config = dict(
    num_hidden_layers=8,
    hidden_size=128,
    num_attention_heads=6,
    num_key_value_heads=1,
    head_dim=32,
    intermediate_size=320,
    vocab_size=975,
    hidden_act='geglu',
    norm='layernorm',
    norm_place='pre',
    norm_eps=1e-06,
    positions='rope',
    rope_theta=10000.0,
    rope_fraction=0.5,
    qk_norm=True,
    attn_scale=0.311,
    bias='none',
    tie_word_embeddings=False,
    parallel_block=False,
    extras=['local attention windows', 'hashed n-gram embeddings', 'a smear gate', 'an embedding shortcut', 'learned residual scales', 'capped logits'],
    init='normal',
    init_std_qkv=0.0409,
    init_std_o=0.0409,
    init_std_up=0.0409,
    init_std_down=0.0,
    optimizer='muon',
    learning_rate=0.00362,
    lr_mult_o=1.5,
    lr_mult_down=1.5,
    beta1=0.93,
    lr_head=0.00834,
    warmup_steps=0,
    schedule='wsd',
    decay_fraction=0.897,
    decay_shape='linear',
    final_lr_fraction=0.0,
    batch_tokens=16384,
    max_seq_len=1024,
    doc_mask=True,
    train_tokens=138100000,
    max_steps=8429,
    dataset='wikipedia_en',
)
Each number is 200 + 30 x the weight over its row's rms, rounded and kept within 0 to 999. Layers, rows and columns count from 0. The size before them is the row's rms in percent of the matrix's.

# layer 5 MLP up, 320x128, rms 0.158, rows 230-244, columns 96-127
102,193,276,253,170,172,184,222,204,181,210,169,185,178,188,187,170,287,171,182,213,210,216,224,207,169,168,236,219,227,185,194,194
083,168,216,165,193,211,192,241,164,229,210,245,173,211,166,189,181,222,220,198,181,243,217,234,169,228,172,243,208,172,227,229,178
085,199,214,199,182,179,225,202,191,201,226,194,181,170,213,195,239,181,199,149,226,251,176,257,222,191,172,275,201,194,237,189,192
092,215,241,217,229,176,180,158,225,198,158,199,151,218,211,151,221,214,187,192,199,203,170,221,191,190,172,171,179,203,134,137,228
103,134,193,193,185,171,231,195,182,220,219,234,238,197,239,142,158,227,220,189,213,241,186,200,173,204,210,193,194,184,229,181,204
096,284,193,188,230,205,208,222,241,193,218,242,227,202,196,174,218,236,230,161,226,179,191,191,161,212,186,206,208,255,212,215,172
099,172,210,175,208,161,211,207,214,201,227,221,171,234,191,164,163,259,250,198,206,200,224,180,211,181,175,172,142,213,157,166,186
100,237,150,230,168,214,179,223,165,186,228,179,251,201,253,153,233,200,220,158,224,189,226,206,176,190,174,219,159,177,236,173,180
092,189,219,175,189,145,207,233,179,226,229,183,199,194,201,174,236,218,163,217,254,162,194,208,172,236,171,155,226,225,170,196,205
100,192,184,197,175,250,221,161,196,210,186,192,210,229,159,197,237,182,193,193,232,197,146,249,213,207,136,236,161,197,179,171,254
097,162,159,219,179,209,218,175,180,116,178,209,204,173,257,169,204,193,163,205,223,245,181,263,168,155,239,192,190,176,212,228,198
102,195,207,224,180,149,201,179,198,239,181,239,164,153,212,183,190,243,180,184,169,233,205,181,180,175,202,195,211,218,236,209,168
075,206,197,202,176,145,151,212,174,207,178,147,211,213,212,194,231,174,210,208,169,208,205,268,208,176,232,260,218,244,141,231,212
104,266,132,204,119,168,158,253,207,195,179,207,232,174,208,217,215,218,151,166,222,259,164,225,188,210,160,207,222,133,171,259,217
107,238,185,203,205,190,173,233,229,219,205,196,188,241,191,147,197,238,177,225,176,196,267,167,268,225,183,223,215,174,149,216,245
# layer 5 MLP down (transposed), 320x128, rms 0.225, rows 230-243, columns 96-127
109,205,203,130,122,210,205,191,168,156,229,225,223,244,131,165,217,181,167,194,209,254,207,235,230,237,160,210,188,201,185,205,245
098,183,250,216,217,192,222,229,170,245,236,186,200,197,230,155,178,173,185,224,196,199,203,165,177,190,241,186,219,165,193,224,155
095,178,140,175,238,220,157,197,204,177,199,260,220,160,202,265,209,180,204,211,226,257,178,155,178,231,203,183,188,245,174,204,232
091,248,143,273,183,213,248,203,183,183,190,228,214,189,232,216,177,173,183,204,170,246,220,203,236,194,192,155,242,262,194,213,231
102,149,157,222,193,208,212,195,176,216,223,174,207,213,242,138,190,240,215,197,172,155,240,166,211,195,243,230,191,175,200,220,187
098,250,222,207,187,146,127,200,194,182,182,210,230,198,177,205,196,236,200,169,225,203,225,167,210,206,168,233,142,168,196,190,153
097,219,176,173,232,194,237,221,223,215,232,230,220,202,212,196,190,173,194,262,222,183,207,142,172,110,217,214,226,218,184,155,152
106,215,184,184,222,179,186,213,205,184,203,211,223,152,232,249,242,229,206,230,189,197,230,225,240,162,177,224,159,162,195,214,199
087,197,180,164,230,222,185,220,207,214,167,148,187,232,161,228,186,160,172,226,239,220,266,217,138,145,223,172,178,201,144,203,236
100,207,212,258,163,186,217,165,228,148,210,239,208,199,163,183,200,192,187,166,252,164,177,205,263,198,209,217,202,233,216,208,153
097,187,164,160,167,155,206,214,202,184,221,220,196,277,255,193,225,213,184,161,193,237,157,227,176,169,231,252,213,262,199,186,271
105,201,243,231,237,198,173,213,186,239,194,207,192,154,194,223,156,189,160,214,159,180,245,214,178,180,159,243,219,189,233,188,199
082,216,162,226,164,183,205,180,161,197,195,175,204,213,176,199,221,203,257,238,199,253,157,220,242,258,216,260,236,176,206,193,194
101,210,203,227,194,233,213,189,167,226,237,211,159,183,152,211,220,235,193,244,257,162,184,257,204,265,225,163,179,221,187,148,237
# layer 5 MLP gate, 320x128, rms 0.146, rows 231-244, columns 96-127
091,222,234,210,222,136,168,192,247,193,178,164,183,174,210,148,199,180,165,199,193,160,208,132,216,252,290,187,188,192,204,255,242
098,201,186,265,221,151,229,200,186,238,154,233,197,272,240,188,200,200,200,224,191,192,193,160,185,207,168,230,178,241,187,215,197
103,154,207,149,220,215,213,155,167,193,285,249,241,237,227,224,225,166,180,197,172,218,189,212,200,174,244,236,164,186,261,169,206
111,177,223,215,191,224,177,239,222,183,169,198,234,216,177,174,220,189,252,195,206,196,167,219,142,215,195,186,161,223,178,250,171
101,198,183,228,182,191,223,208,184,224,138,218,163,191,222,210,239,231,163,204,213,192,181,170,191,237,233,186,214,143,200,165,197
101,163,175,217,177,191,140,157,270,213,190,200,222,218,211,263,241,189,204,302,173,228,200,170,168,172,193,190,174,151,214,162,169
113,227,220,261,151,175,242,189,236,221,157,188,183,193,201,193,196,245,188,222,194,177,159,185,213,232,235,186,213,188,190,221,149
087,143,193,155,194,159,223,228,185,206,243,210,199,251,213,212,245,185,181,230,241,241,196,222,158,196,207,168,228,204,172,201,195
092,195,217,195,205,209,175,202,195,217,128,239,218,193,240,157,251,170,233,186,201,138,194,193,185,204,174,281,207,211,183,177,238
105,200,186,209,267,185,248,200,212,166,177,174,225,214,229,185,228,218,175,248,160,143,192,223,298,180,218,174,229,205,200,242,217
103,185,217,245,230,186,260,242,186,167,195,209,180,225,178,192,218,192,199,193,218,174,204,192,251,137,157,251,235,195,251,225,222
091,176,199,217,226,183,233,174,209,157,170,216,258,151,158,205,183,226,219,209,217,258,237,147,217,229,175,188,212,94,241,220,206
107,221,210,204,190,178,221,234,146,176,186,160,148,191,136,213,226,244,197,219,158,182,167,234,162,179,207,160,178,184,198,200,191
101,219,229,232,158,191,258,151,147,222,214,155,199,184,222,210,223,201,178,212,224,221,191,218,234,203,239,142,228,227,213,186,204